python train.py --n_layer=9 --d_model=256 --n_head=3 --n_kv_head=3 --head_dim=128 --d_mlp=2048 --vocab_size=6909 --activation="squared_relu" --norm="rmsnorm" --norm_place="pre" --norm_eps=1e-06 --positions="rope" --rope_base=185000.0 --rope_fraction=1.0 --qk_norm=true --attn_scale=0.122 --bias="none" --tie_embeddings="early" --parallel_block=false --extras=["local attention windows", "shifted keys", "gated attention", "value embeddings", "hashed n-gram embeddings", "a smear gate", "short convolutions", "an embedding shortcut", "learned residual scales", "capped logits"] --init="normal" --init_std_qkv=0.027 --init_std_o=0.00519 --init_std_up=0.027 --init_std_down=0.00225 --optimizer="adamw" --lr=0.00246 --beta1=0.95 --beta2=0.95 --weight_decay=0.13 --lr_head=0.0199 --warmup_steps=208 --schedule="wsd" --decay_fraction=0.893 --decay_shape="pow" --final_lr_fraction=0.1 --batch_tokens=[65536, 131072, 196608] --seq_len=4096 --doc_mask=true --train_tokens=429100000 --steps=3285 --dataset="wikipedia_en"
Each number is 200 + 30 x the weight over its row's rms, rounded and kept within 0 to 999. Layers, rows and columns count from 0. The size before them is the row's rms in percent of the matrix's.

# layer 2 attention query, 384x256, rms 0.0725, rows 252-360, columns 128-191
091,247,195,201,208,227,180,221,185,174,217,183,196,169,192,209,158,206,192,193,193,209,194,114,179,153,217,171,233,203,220,175,231,209,201,233,204,179,170,270,177,179,118,191,207,203,214,158,217,239,152,221,227,185,213,197,214,238,235,167,280,247,215,203,206
092,205,197,210,205,175,204,165,220,158,217,207,245,121,186,204,196,233,198,157,177,179,197,237,189,200,228,204,175,177,218,235,208,160,214,169,141,209,200,219,214,198,234,229,225,204,210,157,177,263,201,213,173,169,183,221,183,171,188,182,224,276,211,219,159
094,212,259,193,188,219,175,171,212,189,182,173,213,167,240,175,248,222,193,219,225,155,191,190,208,166,185,209,167,158,210,192,209,136,245,250,238,228,198,207,169,189,145,200,184,171,272,214,239,235,176,230,207,243,220,216,165,237,181,197,222,212,195,214,136
099,187,170,256,233,208,218,160,130,213,123,188,168,190,209,244,212,244,174,187,180,191,199,225,156,141,196,181,113,193,181,231,210,186,197,166,184,158,172,195,172,197,142,182,191,224,203,202,235,226,206,199,148,204,191,188,148,203,216,168,170,227,173,205,195
046,135,246,166,201,176,239,222,233,218,166,164,193,174,213,214,264,167,178,168,201,181,176,197,195,219,202,190,227,238,196,180,144,206,158,184,187,228,202,173,187,169,243,221,196,227,183,217,233,204,195,164,181,187,210,193,197,139,204,205,194,190,181,160,175
041,203,167,195,236,165,239,129,215,189,224,244,227,193,238,206,228,213,176,238,224,215,209,213,201,148,180,160,188,145,190,170,263,226,173,180,238,235,205,188,197,177,194,218,193,217,201,189,167,231,197,211,156,195,254,230,173,200,200,233,207,153,235,232,204
048,154,218,186,203,188,150,178,201,223,188,145,219,202,173,166,184,216,191,143,159,186,156,160,163,182,189,247,190,222,219,221,199,170,267,207,225,198,235,198,195,189,146,180,198,249,217,237,206,204,180,181,186,209,161,187,195,175,193,199,161,172,225,205,201
044,247,130,253,154,193,223,222,162,222,214,202,217,154,232,176,231,210,218,210,172,196,182,159,224,215,175,220,222,230,176,218,169,208,225,166,184,224,194,139,210,210,214,184,222,191,209,214,209,230,227,176,222,234,153,164,231,231,222,191,171,201,183,165,177
044,222,213,184,210,207,161,232,192,206,235,153,152,226,231,210,244,231,189,183,223,195,161,156,158,211,182,228,240,203,218,255,235,151,187,244,226,155,193,164,214,244,171,190,163,226,187,221,221,231,198,200,234,197,180,201,220,256,174,213,191,157,224,142,179
053,176,153,168,211,168,247,211,221,210,179,191,225,199,210,201,256,175,217,231,206,163,265,164,201,188,229,201,196,177,262,188,231,259,160,180,222,164,221,219,185,145,216,230,208,195,180,223,178,183,210,240,228,196,235,191,210,165,217,239,225,202,184,201,160
044,181,162,126,229,203,185,221,223,182,209,214,169,133,163,123,237,149,242,252,192,252,239,182,222,162,189,218,187,160,230,220,242,225,230,188,172,256,255,129,173,158,220,165,205,218,204,184,191,164,202,204,191,223,181,211,205,182,166,181,183,189,183,239,151
049,219,224,219,202,192,193,203,199,194,212,161,200,203,156,196,179,235,220,203,215,139,196,161,172,185,195,143,231,176,222,210,193,200,196,174,147,208,117,174,204,215,202,222,181,227,192,241,173,226,173,209,186,197,221,183,189,269,178,196,218,188,221,258,239
046,244,217,179,189,141,182,225,169,201,180,167,193,279,208,200,189,220,208,155,241,209,189,180,159,189,230,209,254,170,254,182,206,191,191,126,202,160,149,204,240,160,156,196,162,203,199,191,197,200,206,162,230,205,172,230,177,154,179,249,190,169,180,204,235
052,166,175,184,191,203,219,210,241,188,167,178,218,236,249,236,226,169,183,227,187,192,228,196,206,225,210,238,234,216,224,222,268,220,210,225,227,165,192,169,199,274,174,235,205,217,198,211,191,153,216,184,212,187,214,180,203,193,207,214,213,216,193,179,167
052,176,254,164,166,226,178,144,194,187,145,160,169,274,192,145,183,202,178,182,199,145,201,176,181,219,200,187,236,208,240,141,253,148,198,213,190,161,196,194,225,181,178,248,215,123,240,134,243,176,222,195,237,198,232,204,193,171,199,244,184,201,216,237,199
041,193,136,194,217,224,177,221,203,152,151,193,191,228,241,219,259,252,208,208,171,213,174,200,163,236,203,233,212,238,181,180,165,206,164,184,163,194,200,191,232,195,186,195,178,187,127,163,230,133,249,186,187,164,169,210,232,199,155,202,158,261,175,106,129
043,260,201,235,238,189,187,243,174,170,175,187,227,123,165,169,192,215,191,213,209,212,204,176,159,162,215,242,212,169,177,193,146,201,222,172,201,197,189,202,198,219,209,212,183,210,183,257,214,210,239,199,171,204,251,236,191,231,144,174,234,171,200,203,190
049,216,207,237,197,242,154,215,169,197,267,231,201,174,160,228,215,195,250,212,200,181,172,206,191,183,202,179,190,191,163,213,181,190,199,238,235,199,199,249,209,149,231,211,166,236,136,170,173,208,173,199,127,168,224,211,208,216,244,198,225,195,136,231,224
045,145,251,233,193,199,185,207,195,190,154,198,205,248,233,224,211,166,213,194,199,153,228,177,253,171,193,225,202,188,264,125,207,223,198,241,166,128,179,174,209,204,169,246,186,190,236,178,233,233,206,218,232,167,212,248,208,190,181,197,200,185,178,212,218
047,177,172,203,228,208,183,196,289,181,209,135,193,190,238,179,277,151,204,245,188,197,162,232,226,232,154,221,184,224,202,212,177,190,235,210,165,224,193,163,184,180,220,214,209,172,216,212,264,193,224,202,244,236,158,169,199,231,221,153,190,211,223,195,209
044,187,210,179,188,208,228,166,140,242,199,223,265,236,196,283,163,166,227,166,231,154,204,188,198,213,225,186,201,193,210,113,211,239,232,208,149,192,199,196,169,193,195,223,174,230,185,197,115,160,166,242,244,221,197,188,191,196,145,222,246,172,200,211,236
045,210,151,126,176,172,199,173,224,232,194,196,182,208,210,225,238,208,170,248,252,170,218,186,242,222,197,155,172,225,208,196,280,180,200,170,246,190,212,183,213,212,217,162,226,218,228,218,258,217,230,227,200,204,182,243,231,161,169,180,194,217,191,181,188
048,188,225,153,239,210,205,170,206,191,200,204,182,188,189,198,157,173,232,199,183,183,197,161,200,187,226,156,222,194,193,202,254,190,203,211,250,183,171,165,135,151,182,221,212,213,237,214,208,211,165,186,224,149,243,209,173,143,195,256,237,169,193,231,275
049,183,228,196,176,212,159,202,232,181,157,152,183,251,179,176,231,169,127,130,195,156,193,190,215,187,207,242,200,210,222,210,226,196,177,215,217,148,201,153,198,217,190,210,207,182,193,195,172,219,187,148,178,176,122,163,223,212,156,188,215,252,193,178,163
049,181,148,188,185,216,236,187,250,229,148,188,206,203,228,201,203,190,197,245,184,218,189,217,186,202,211,242,212,240,201,197,228,234,228,197,209,184,195,188,234,228,132,217,215,151,168,182,259,181,205,190,169,174,223,192,218,199,186,178,145,200,154,189,159
047,211,157,203,218,218,174,245,156,197,162,212,211,204,211,162,228,237,182,167,212,228,257,245,190,203,209,247,194,235,213,253,207,206,192,166,202,213,198,172,227,234,193,264,179,201,166,203,160,131,197,170,199,176,150,193,189,244,205,160,186,237,196,166,186
049,232,199,221,197,220,189,253,181,192,173,166,184,168,214,197,244,168,154,185,199,197,187,264,205,185,185,223,189,253,182,206,170,192,158,219,164,182,220,206,216,200,182,232,219,254,165,193,239,189,218,186,215,207,181,222,273,191,233,170,153,254,207,215,167
050,190,159,189,200,172,188,204,181,203,278,218,226,163,173,203,204,242,179,223,193,224,166,217,178,232,199,232,184,206,224,241,204,179,198,195,268,221,214,220,180,214,238,205,235,142,206,198,218,200,236,204,205,186,195,227,177,223,194,171,212,214,170,164,192
049,196,175,188,185,196,182,210,112,179,245,216,248,211,231,134,204,222,180,190,170,251,212,214,184,217,160,231,208,202,149,209,196,180,203,225,223,191,228,217,191,180,160,171,203,229,257,239,185,243,210,159,216,230,171,233,191,209,158,148,231,198,216,209,184
051,199,222,206,184,184,168,145,210,236,166,163,209,225,203,187,186,193,202,192,180,181,212,224,227,203,185,195,278,163,231,161,125,175,265,216,195,179,189,183,180,229,223,193,184,178,231,211,100,175,213,193,233,217,170,202,178,206,141,202,221,180,239,230,255
051,224,193,179,174,267,219,233,290,202,218,181,213,227,216,214,220,178,183,238,214,278,190,216,189,203,198,201,216,196,234,227,192,190,177,202,171,191,202,128,207,184,196,193,207,189,175,191,251,153,258,204,221,215,214,189,206,216,210,155,161,207,180,173,168
052,236,190,258,186,229,176,211,196,132,185,192,235,176,215,218,180,149,211,249,217,219,186,229,177,170,177,222,212,258,187,177,224,212,175,201,189,209,189,173,222,253,186,251,198,227,208,223,224,232,202,157,171,228,223,234,195,221,248,174,201,248,169,182,185
048,180,238,210,215,177,171,176,214,187,182,200,178,206,163,170,192,198,244,249,212,181,190,159,247,175,186,205,202,192,155,204,180,226,250,227,186,211,218,240,187,193,229,200,206,194,213,235,186,219,207,209,144,201,227,238,214,240,167,211,188,213,206,214,172
050,245,223,209,169,162,181,185,179,199,222,233,216,170,179,182,202,210,225,180,166,156,179,212,162,199,147,158,170,140,195,212,132,173,210,228,199,240,178,239,159,139,217,183,191,206,202,209,178,190,133,173,242,164,221,169,197,212,247,200,258,174,208,233,199
049,217,217,158,213,168,205,214,171,212,229,168,221,179,221,166,201,204,154,219,206,235,196,267,187,149,240,204,211,191,172,212,206,212,185,170,203,228,179,148,234,222,170,260,238,210,206,238,240,186,195,189,196,215,207,177,181,142,275,201,252,184,191,186,182
053,270,197,203,200,228,135,249,214,173,219,165,176,171,200,173,205,197,194,269,300,196,162,177,157,158,190,237,193,234,188,213,176,136,201,186,163,231,181,206,221,211,232,223,225,209,150,195,218,203,257,180,160,196,235,212,231,239,232,176,143,227,150,167,188
045,234,208,243,251,191,217,191,182,137,256,176,210,203,248,224,230,170,169,202,256,165,153,211,167,90,189,168,184,219,221,232,175,206,206,247,195,210,167,190,198,221,167,239,249,227,196,168,223,178,183,198,174,191,211,188,224,206,248,223,195,187,164,221,245
056,218,251,228,195,243,190,165,246,234,175,157,186,196,249,214,202,155,181,274,208,225,216,205,195,191,192,261,190,239,216,206,241,188,218,202,208,234,200,173,209,217,189,243,219,218,172,209,248,250,193,164,168,216,243,161,262,196,229,168,165,241,178,160,165
052,229,212,175,214,199,216,182,164,170,196,199,219,194,175,190,198,222,207,163,200,180,183,190,218,240,225,209,201,161,200,209,232,176,140,171,192,172,230,287,162,188,241,163,209,160,184,184,138,172,189,208,191,169,227,159,209,249,216,219,205,194,180,188,204
055,225,206,193,201,223,169,267,215,213,165,181,145,147,212,180,219,158,217,156,138,211,254,166,209,269,227,192,209,177,180,177,195,177,190,149,179,162,236,226,220,170,231,176,189,196,259,222,177,194,189,200,243,224,188,215,211,183,198,167,248,220,240,171,167
055,192,201,169,196,180,217,192,220,219,195,202,177,205,163,183,187,171,244,158,139,202,206,200,195,261,205,187,193,148,229,222,211,194,236,193,202,222,195,207,187,171,222,203,158,191,257,222,115,174,201,221,215,227,192,176,167,225,180,199,254,191,245,196,244
048,141,243,149,144,115,189,137,164,234,182,182,230,219,218,198,202,263,229,143,186,219,233,161,239,204,188,190,207,151,220,215,225,192,202,166,266,156,193,169,238,162,175,170,159,211,190,206,190,163,208,205,214,187,178,178,185,143,187,222,236,180,226,177,177
049,234,218,240,221,207,193,211,290,184,197,202,219,197,198,195,195,208,143,215,248,197,151,174,164,186,214,211,196,245,215,209,159,158,157,213,257,178,202,211,179,240,166,244,186,189,170,200,242,240,204,142,205,158,226,193,204,160,250,249,175,245,161,184,229
052,195,186,138,226,166,191,211,232,165,137,161,156,206,233,220,219,142,197,223,204,217,161,168,211,179,238,230,181,237,197,175,219,195,211,161,176,260,215,175,188,184,205,195,254,192,221,209,233,253,238,246,202,227,232,209,145,233,194,145,171,216,171,219,213
051,201,223,217,183,220,223,189,259,132,192,167,198,187,158,171,163,158,149,210,197,203,152,233,182,170,159,184,163,231,163,190,222,161,160,232,164,211,174,168,189,226,189,258,212,239,208,174,220,239,203,193,215,227,241,168,207,192,245,186,169,211,173,208,206
047,272,267,193,159,204,221,238,204,208,146,195,247,192,189,169,210,162,216,187,226,225,224,183,203,241,215,242,248,226,233,162,171,202,200,212,190,181,200,275,199,200,192,194,193,222,158,202,225,191,163,203,169,210,191,238,231,203,223,216,218,182,188,127,224
059,166,205,195,285,171,197,240,200,177,181,200,203,246,175,237,237,169,204,186,209,193,149,237,214,166,201,190,184,225,205,209,194,192,203,232,206,231,216,160,190,212,159,175,208,230,165,158,260,205,252,159,186,187,151,220,208,187,184,207,156,187,157,249,183
052,205,176,130,220,183,229,211,190,213,223,166,143,232,183,200,189,173,212,171,170,237,192,204,156,251,164,190,207,102,258,227,245,187,224,173,219,191,220,223,152,183,252,216,215,201,201,251,135,170,169,237,247,224,189,164,140,238,147,233,188,140,193,188,217
052,276,223,195,178,197,182,191,222,177,226,221,172,145,232,197,183,268,241,182,163,236,217,242,175,231,230,169,213,185,191,214,205,227,236,160,216,212,240,234,215,149,220,220,172,196,226,219,184,173,201,223,243,182,201,155,203,246,209,175,275,194,224,213,219
053,145,204,216,280,194,218,183,208,138,207,177,179,238,151,286,219,203,201,208,193,167,165,195,249,141,219,207,193,221,243,187,279,265,215,213,193,198,220,182,204,221,177,223,206,195,228,151,181,186,182,186,232,223,213,218,177,158,160,184,238,166,226,230,229
050,170,213,283,169,197,180,177,237,174,182,191,222,142,192,195,195,231,163,192,215,171,161,191,246,194,190,215,175,229,132,246,189,180,169,218,223,163,182,190,206,217,165,163,139,191,195,170,253,184,187,163,171,179,121,201,232,169,241,209,187,236,193,213,221
052,201,184,186,208,223,207,199,211,193,209,218,262,179,204,178,153,141,183,242,208,161,146,217,123,199,187,193,231,259,225,170,176,206,192,229,178,217,160,186,208,221,206,212,230,178,147,203,200,181,224,186,184,188,212,192,233,189,227,182,163,171,145,172,182
053,303,238,155,186,216,225,191,161,245,228,160,151,215,163,168,188,226,199,218,208,282,201,235,185,267,199,208,264,203,140,219,232,160,165,153,224,244,165,247,180,198,242,232,242,148,204,201,214,225,196,200,184,190,206,136,183,253,188,170,231,244,158,205,173
061,192,185,214,224,212,212,224,203,189,196,212,151,235,196,216,158,227,215,202,142,224,226,235,203,243,200,209,185,159,198,225,148,268,183,148,222,188,246,230,170,184,183,193,210,148,272,186,122,179,237,247,234,175,172,216,167,257,150,207,234,219,251,231,191
052,170,167,206,136,178,256,261,173,252,212,222,233,201,206,232,218,147,238,214,217,206,200,189,178,195,189,171,230,184,271,189,239,260,194,169,209,219,197,189,225,209,215,169,193,233,215,227,129,167,188,259,234,175,217,180,222,180,231,181,219,239,194,174,179
055,237,229,226,159,129,207,153,193,188,179,163,189,161,182,204,172,209,159,204,183,238,216,220,214,176,185,210,226,233,197,156,282,215,191,190,187,246,208,180,244,198,195,199,220,211,214,176,228,233,171,148,175,161,206,174,210,216,300,153,212,227,203,214,235
055,135,178,226,226,206,175,229,226,117,194,198,185,186,200,235,194,186,210,175,215,178,178,207,242,149,192,188,178,265,206,179,206,185,214,251,199,185,167,166,220,232,158,205,124,201,211,164,236,218,173,204,240,188,197,253,232,138,193,234,229,189,246,234,254
058,210,143,274,230,230,237,202,215,173,247,189,185,193,206,217,223,237,160,198,218,171,138,228,168,180,169,164,173,228,191,190,214,175,167,239,188,226,168,145,172,240,209,174,187,195,194,137,277,173,200,116,171,183,198,200,241,183,206,209,147,165,151,255,175
055,220,215,207,170,212,172,188,156,225,233,196,224,161,247,121,236,191,192,167,190,212,225,152,189,199,187,205,191,203,162,223,156,196,264,237,168,149,172,184,185,196,231,206,205,208,178,232,182,265,186,153,155,242,195,220,198,175,171,202,162,201,208,169,206
049,196,165,151,214,176,208,224,188,161,255,228,195,222,221,195,210,223,178,225,209,241,179,228,129,209,174,208,236,206,216,211,160,266,202,202,212,234,191,178,207,207,198,160,235,201,219,219,235,210,198,240,228,225,189,174,202,235,141,194,192,161,159,221,208
053,207,294,174,213,173,210,209,206,244,185,165,188,202,160,203,184,214,223,213,205,192,199,239,198,249,198,214,208,152,186,213,203,195,241,170,240,239,221,251,179,194,226,193,252,220,249,262,185,228,177,181,273,199,223,201,145,265,166,203,214,176,192,196,195
052,232,198,134,182,228,172,168,178,201,195,152,189,145,193,206,170,220,217,201,188,219,250,206,216,239,147,202,194,160,202,177,216,219,230,189,168,214,240,159,197,152,199,193,181,218,214,179,184,213,215,249,306,191,223,222,151,161,205,202,221,197,258,185,225
061,270,144,141,206,207,179,215,208,218,233,204,238,219,170,150,179,205,271,180,200,235,183,139,168,159,165,195,187,242,152,197,172,298,204,207,216,153,231,244,218,230,212,238,207,238,201,184,151,182,202,230,213,217,258,193,170,193,236,210,192,139,211,202,192
060,158,195,250,172,206,199,182,166,237,176,185,204,150,218,232,229,204,174,202,254,201,235,221,259,228,278,199,185,180,237,186,252,138,228,142,171,159,216,205,224,150,219,221,234,185,197,228,213,224,175,178,249,223,134,226,192,207,195,168,212,232,209,142,172
052,186,203,217,210,260,219,126,261,175,224,208,161,221,234,200,207,199,149,214,188,199,162,183,172,156,156,223,188,245,190,165,216,147,196,234,220,193,123,175,169,219,185,206,193,160,184,175,199,148,169,149,158,201,186,197,265,194,228,184,194,182,157,225,222
058,239,249,164,188,173,200,205,184,215,209,157,224,230,208,143,185,182,203,246,216,230,236,171,174,185,213,208,237,196,175,199,226,203,171,221,212,218,187,217,182,225,235,188,271,239,222,199,156,186,152,170,195,196,249,176,178,240,188,185,200,173,169,174,135
051,143,164,270,199,249,218,187,227,197,206,209,169,194,204,152,202,206,162,185,181,186,148,206,199,183,162,196,163,264,200,214,169,154,160,222,195,191,155,211,203,225,171,172,179,170,216,230,216,204,178,184,201,216,180,188,252,189,230,158,203,166,174,219,190
073,161,208,257,180,216,205,204,208,197,198,173,164,167,227,259,228,222,146,205,188,173,224,245,256,235,231,215,213,162,210,226,225,128,166,183,227,223,180,207,193,199,180,187,241,177,196,223,187,229,170,184,206,208,160,224,197,223,160,203,209,265,170,201,178
081,179,168,244,205,197,188,207,200,173,231,217,188,195,221,173,187,201,225,187,209,211,180,154,171,230,167,211,247,244,267,195,198,193,182,204,197,193,189,236,218,204,214,210,152,199,176,166,193,167,120,231,143,197,198,233,250,191,220,204,176,203,184,228,193
076,189,231,194,163,196,299,159,243,180,259,200,248,161,217,161,212,172,168,248,219,174,209,200,165,204,172,230,155,194,128,188,175,208,153,201,201,194,174,225,208,258,198,188,190,261,212,235,269,214,211,174,252,189,173,183,217,208,206,183,175,208,182,212,194
080,135,226,198,214,159,243,173,270,192,216,160,209,210,197,183,209,224,196,187,188,150,250,212,228,133,146,226,151,223,174,189,209,223,202,230,172,191,191,158,222,252,206,186,243,164,263,176,220,197,243,214,243,131,186,188,184,199,219,202,183,236,194,228,238
073,248,187,223,169,201,197,199,223,184,234,140,202,216,216,186,189,216,200,197,202,213,186,165,167,136,181,169,239,234,205,239,254,150,170,197,177,186,182,170,203,201,186,175,228,215,223,252,198,205,197,162,189,185,218,139,272,176,242,246,216,194,170,200,170
094,220,180,204,187,188,219,193,172,235,209,135,211,157,146,227,215,245,182,201,214,205,236,227,241,230,171,184,218,241,274,210,179,124,148,219,168,246,176,223,172,202,210,241,169,164,228,180,196,180,185,228,194,222,206,205,204,186,198,212,172,148,219,225,210
086,227,162,146,224,192,163,227,182,177,249,239,235,161,181,219,190,137,191,189,233,162,212,204,243,194,178,216,246,149,223,149,247,182,249,171,126,145,205,244,193,182,198,228,202,161,163,194,190,255,233,195,198,220,176,146,180,133,138,217,173,214,209,217,203
100,190,207,207,232,233,219,186,189,181,201,258,205,201,196,233,262,176,201,263,209,221,184,173,227,219,178,212,221,256,228,212,205,180,169,222,189,177,186,115,182,211,188,189,212,134,231,205,208,171,169,240,222,257,142,222,188,212,195,227,179,251,181,191,229
107,159,177,190,188,171,250,180,122,235,200,194,164,197,147,172,218,231,179,234,198,182,193,207,221,175,197,268,221,193,200,150,229,192,153,204,164,178,188,169,212,172,227,234,263,196,188,276,196,214,145,162,210,189,203,228,182,166,210,241,221,228,216,206,157
094,228,208,217,257,232,249,179,200,217,179,174,206,195,229,200,183,124,218,219,206,184,201,174,176,193,185,187,165,184,254,288,189,169,241,187,217,195,233,179,200,207,202,230,218,168,255,205,150,184,225,229,230,236,216,162,135,217,194,199,275,188,191,229,221
108,216,212,179,174,230,198,171,163,251,162,220,235,137,191,157,205,193,206,226,224,179,119,181,202,234,196,140,181,227,235,170,202,206,182,205,216,161,197,204,184,211,244,158,137,156,198,210,151,221,183,207,209,177,195,145,221,241,218,193,233,158,170,175,236
119,205,170,177,180,202,175,179,245,207,171,228,213,147,182,167,213,185,207,186,173,195,219,194,171,222,202,211,188,213,143,257,179,193,241,192,187,216,192,180,182,189,232,231,209,155,170,185,180,165,228,243,208,172,205,238,187,227,221,219,200,175,226,218,239
112,224,247,190,187,230,211,213,158,223,189,186,205,152,157,149,182,175,213,202,257,181,172,210,192,213,177,201,215,188,181,240,180,239,194,210,155,196,192,181,156,142,127,214,210,202,262,191,190,216,224,225,179,226,243,221,163,252,245,196,201,206,196,176,222
120,221,205,203,198,238,146,191,203,220,160,234,186,157,210,189,206,208,212,162,161,254,200,201,202,147,185,203,189,229,177,253,228,185,210,217,198,174,195,246,247,223,179,235,172,252,165,255,226,217,179,212,200,229,215,227,161,218,173,168,165,167,181,185,175
125,191,208,144,188,189,171,188,225,250,209,172,193,220,253,196,164,235,218,226,206,175,186,233,169,231,186,133,204,209,198,171,268,185,225,252,202,229,169,167,181,208,237,167,220,219,280,190,202,213,223,188,203,200,287,201,215,219,166,175,167,168,220,177,240
133,171,172,201,151,162,191,271,199,216,199,166,219,230,220,198,239,168,200,191,209,185,193,251,187,238,190,216,164,184,179,238,224,141,184,187,203,170,216,226,191,163,177,170,195,163,188,208,205,247,200,194,174,200,197,238,204,201,211,197,209,195,193,178,161
120,182,231,206,210,235,179,220,175,213,168,146,199,231,231,229,206,188,193,219,146,214,145,162,215,206,205,192,188,231,261,184,191,231,218,219,191,199,187,164,188,164,176,182,168,238,185,239,234,218,204,270,207,191,180,211,185,194,206,164,203,202,177,229,222
117,217,188,174,197,170,210,220,211,186,220,239,208,177,258,204,197,190,200,220,172,216,206,186,189,261,120,240,143,224,222,191,215,155,224,203,240,195,241,202,225,198,173,186,194,174,245,140,195,193,204,231,179,218,222,257,229,207,207,198,202,211,199,202,197
120,200,176,177,169,198,166,184,186,152,216,202,188,233,151,168,172,174,184,178,216,260,180,245,239,215,185,211,133,223,182,225,205,210,206,144,175,214,203,206,195,211,182,167,244,249,168,196,171,248,129,184,241,241,213,189,175,174,200,176,180,209,218,215,159
115,224,160,180,218,207,184,171,209,229,224,260,205,194,167,215,265,186,169,242,227,199,218,226,204,226,209,148,253,220,219,179,230,185,211,211,217,226,196,194,210,187,206,200,209,221,214,214,180,215,250,205,153,246,217,177,174,163,227,210,190,152,231,209,219
115,242,185,204,223,193,174,221,179,221,165,132,170,203,184,231,144,175,195,226,239,186,273,188,179,192,195,162,237,231,233,242,154,211,203,211,183,170,238,287,282,250,180,249,166,206,216,160,205,212,198,246,199,188,152,233,199,239,204,185,270,201,197,196,168
133,174,252,196,238,269,172,203,214,198,170,168,233,186,207,213,189,192,196,192,224,240,220,189,168,205,244,164,148,183,210,114,234,205,179,193,204,225,225,152,173,153,187,143,173,190,167,166,209,188,236,217,211,157,174,217,173,147,195,227,191,232,181,209,162
124,227,239,185,224,223,248,199,236,155,173,213,192,191,121,179,224,232,207,202,164,259,189,170,130,176,242,149,180,186,177,224,177,205,216,219,158,194,209,194,197,201,240,181,197,180,251,156,155,174,181,205,214,221,213,172,171,127,175,174,146,187,185,210,202
124,213,235,168,200,203,173,168,212,165,243,225,231,203,207,242,218,160,204,244,212,250,156,184,197,161,249,174,209,188,140,267,196,256,211,193,259,173,204,273,179,178,213,207,195,101,268,214,249,200,226,222,250,187,199,215,186,157,133,205,177,175,187,195,193
126,214,177,191,216,168,258,195,243,182,236,237,232,165,200,177,207,209,226,253,205,178,218,159,205,184,241,175,253,250,207,217,197,208,191,194,142,214,176,136,195,261,221,155,198,228,250,192,256,218,214,244,161,224,207,204,184,206,193,165,170,163,196,193,217
114,211,204,245,228,201,191,167,227,171,170,246,210,211,225,185,185,270,195,181,166,239,238,260,171,260,205,167,182,190,227,198,193,198,176,214,219,195,202,167,193,219,164,171,214,226,154,194,189,181,213,240,192,246,160,182,204,204,211,233,222,202,172,173,162
127,164,238,231,147,173,169,259,226,238,201,248,148,248,175,215,208,158,196,182,257,210,212,204,149,195,215,199,181,245,181,183,156,164,178,191,173,216,211,177,191,239,189,201,180,232,238,209,230,217,162,184,195,240,207,228,204,200,228,231,202,195,181,175,233
116,219,156,178,178,217,173,217,196,259,226,202,223,230,174,215,188,180,188,215,137,189,134,203,217,173,144,192,199,209,217,186,192,191,175,224,180,200,196,210,177,172,196,139,181,192,180,197,180,244,258,199,162,236,156,188,212,272,205,205,208,162,204,205,215
121,150,237,228,214,169,216,197,214,202,236,202,188,274,222,165,247,169,217,210,148,247,260,213,177,206,211,238,205,165,203,247,208,177,253,217,181,197,232,146,218,244,262,227,157,209,203,274,157,133,213,149,200,232,178,229,195,259,171,169,178,194,167,176,168
112,116,227,200,184,213,307,198,250,216,198,211,176,215,194,207,270,242,190,182,184,201,207,227,203,215,209,207,176,267,204,248,202,192,211,169,190,181,203,215,243,208,212,210,184,228,275,236,185,174,195,208,201,221,185,208,216,119,199,220,253,252,191,189,233
107,206,191,194,233,239,221,209,200,210,214,155,199,188,146,176,227,299,185,206,182,204,155,151,151,247,244,214,176,155,208,170,177,184,171,202,191,186,190,191,140,236,183,166,174,225,238,174,204,204,191,199,192,149,203,204,184,200,190,171,245,205,181,226,201
131,167,191,220,216,158,170,220,250,224,205,212,218,254,266,196,127,201,239,215,192,243,177,179,202,165,220,182,188,186,248,187,172,164,248,230,209,183,216,235,182,202,142,254,216,175,286,200,215,237,171,196,213,214,195,150,171,238,227,212,144,177,205,195,209
126,194,189,220,187,191,202,198,191,149,166,191,229,175,209,203,168,215,187,164,199,190,175,219,174,236,213,251,175,241,195,215,202,195,256,188,168,171,202,172,213,233,282,262,151,164,227,169,198,193,250,235,196,235,179,212,228,246,221,156,183,225,225,217,194
129,181,217,170,185,203,192,201,212,183,162,166,224,200,196,187,230,296,197,161,209,186,222,214,160,220,174,177,217,150,221,228,191,144,185,219,181,262,176,243,165,151,203,214,223,157,153,225,254,220,245,174,243,191,198,171,177,166,176,245,206,217,186,194,149
131,173,226,159,206,210,154,178,222,179,159,156,179,178,175,209,220,195,195,221,199,209,179,210,155,185,190,187,246,245,246,213,222,112,277,153,232,220,189,206,206,181,179,177,249,197,168,182,224,193,220,165,200,164,219,252,215,165,247,155,214,182,191,217,224
128,212,177,198,209,191,158,180,241,164,146,171,227,187,181,221,159,219,189,241,157,194,199,183,198,222,224,208,261,177,151,263,143,218,172,191,243,191,188,205,193,191,233,291,208,220,202,242,194,195,190,247,197,211,200,156,213,184,204,183,202,225,234,203,222
116,214,221,182,217,224,189,236,104,186,247,234,203,231,174,245,183,243,177,159,213,150,184,218,234,179,189,209,272,195,205,226,184,211,179,190,286,214,210,150,219,251,201,175,187,168,184,211,195,195,241,182,215,133,204,163,202,188,202,212,184,165,181,192,188
125,181,217,220,212,230,174,216,179,179,251,228,234,176,224,241,177,214,193,214,221,196,228,206,190,231,182,175,181,205,204,244,237,195,241,270,193,231,212,192,240,211,149,186,176,275,155,222,177,185,230,176,174,165,151,278,227,241,196,219,180,184,211,216,192
103,177,223,192,164,255,144,202,154,236,217,183,248,185,215,259,253,222,199,223,240,195,211,255,212,154,172,225,161,212,222,203,193,178,194,158,162,202,221,223,235,254,229,192,218,264,243,242,191,213,202,234,155,184,181,148,163,189,191,194,185,216,216,213,187
120,202,158,181,181,213,254,180,215,179,181,234,179,227,159,244,218,188,219,187,190,193,233,188,154,153,177,157,229,198,210,168,205,212,217,151,173,228,213,142,203,211,166,216,221,172,150,207,205,212,238,201,160,285,269,241,218,222,247,192,173,177,226,192,167
116,156,172,193,200,188,257,217,149,170,226,194,193,239,202,249,148,167,215,110,216,240,194,193,175,185,228,172,177,204,216,194,220,218,164,156,131,209,199,170,204,196,230,216,215,143,153,191,200,261,221,206,190,192,154,226,194,202,198,161,246,199,219,192,206
128,201,209,201,199,212,211,222,228,185,253,148,216,166,231,197,193,201,217,195,223,235,217,220,182,230,190,185,208,210,156,247,237,198,189,224,225,212,191,181,197,256,172,159,200,214,142,165,212,198,212,210,201,208,237,177,172,172,224,241,239,220,229,239,225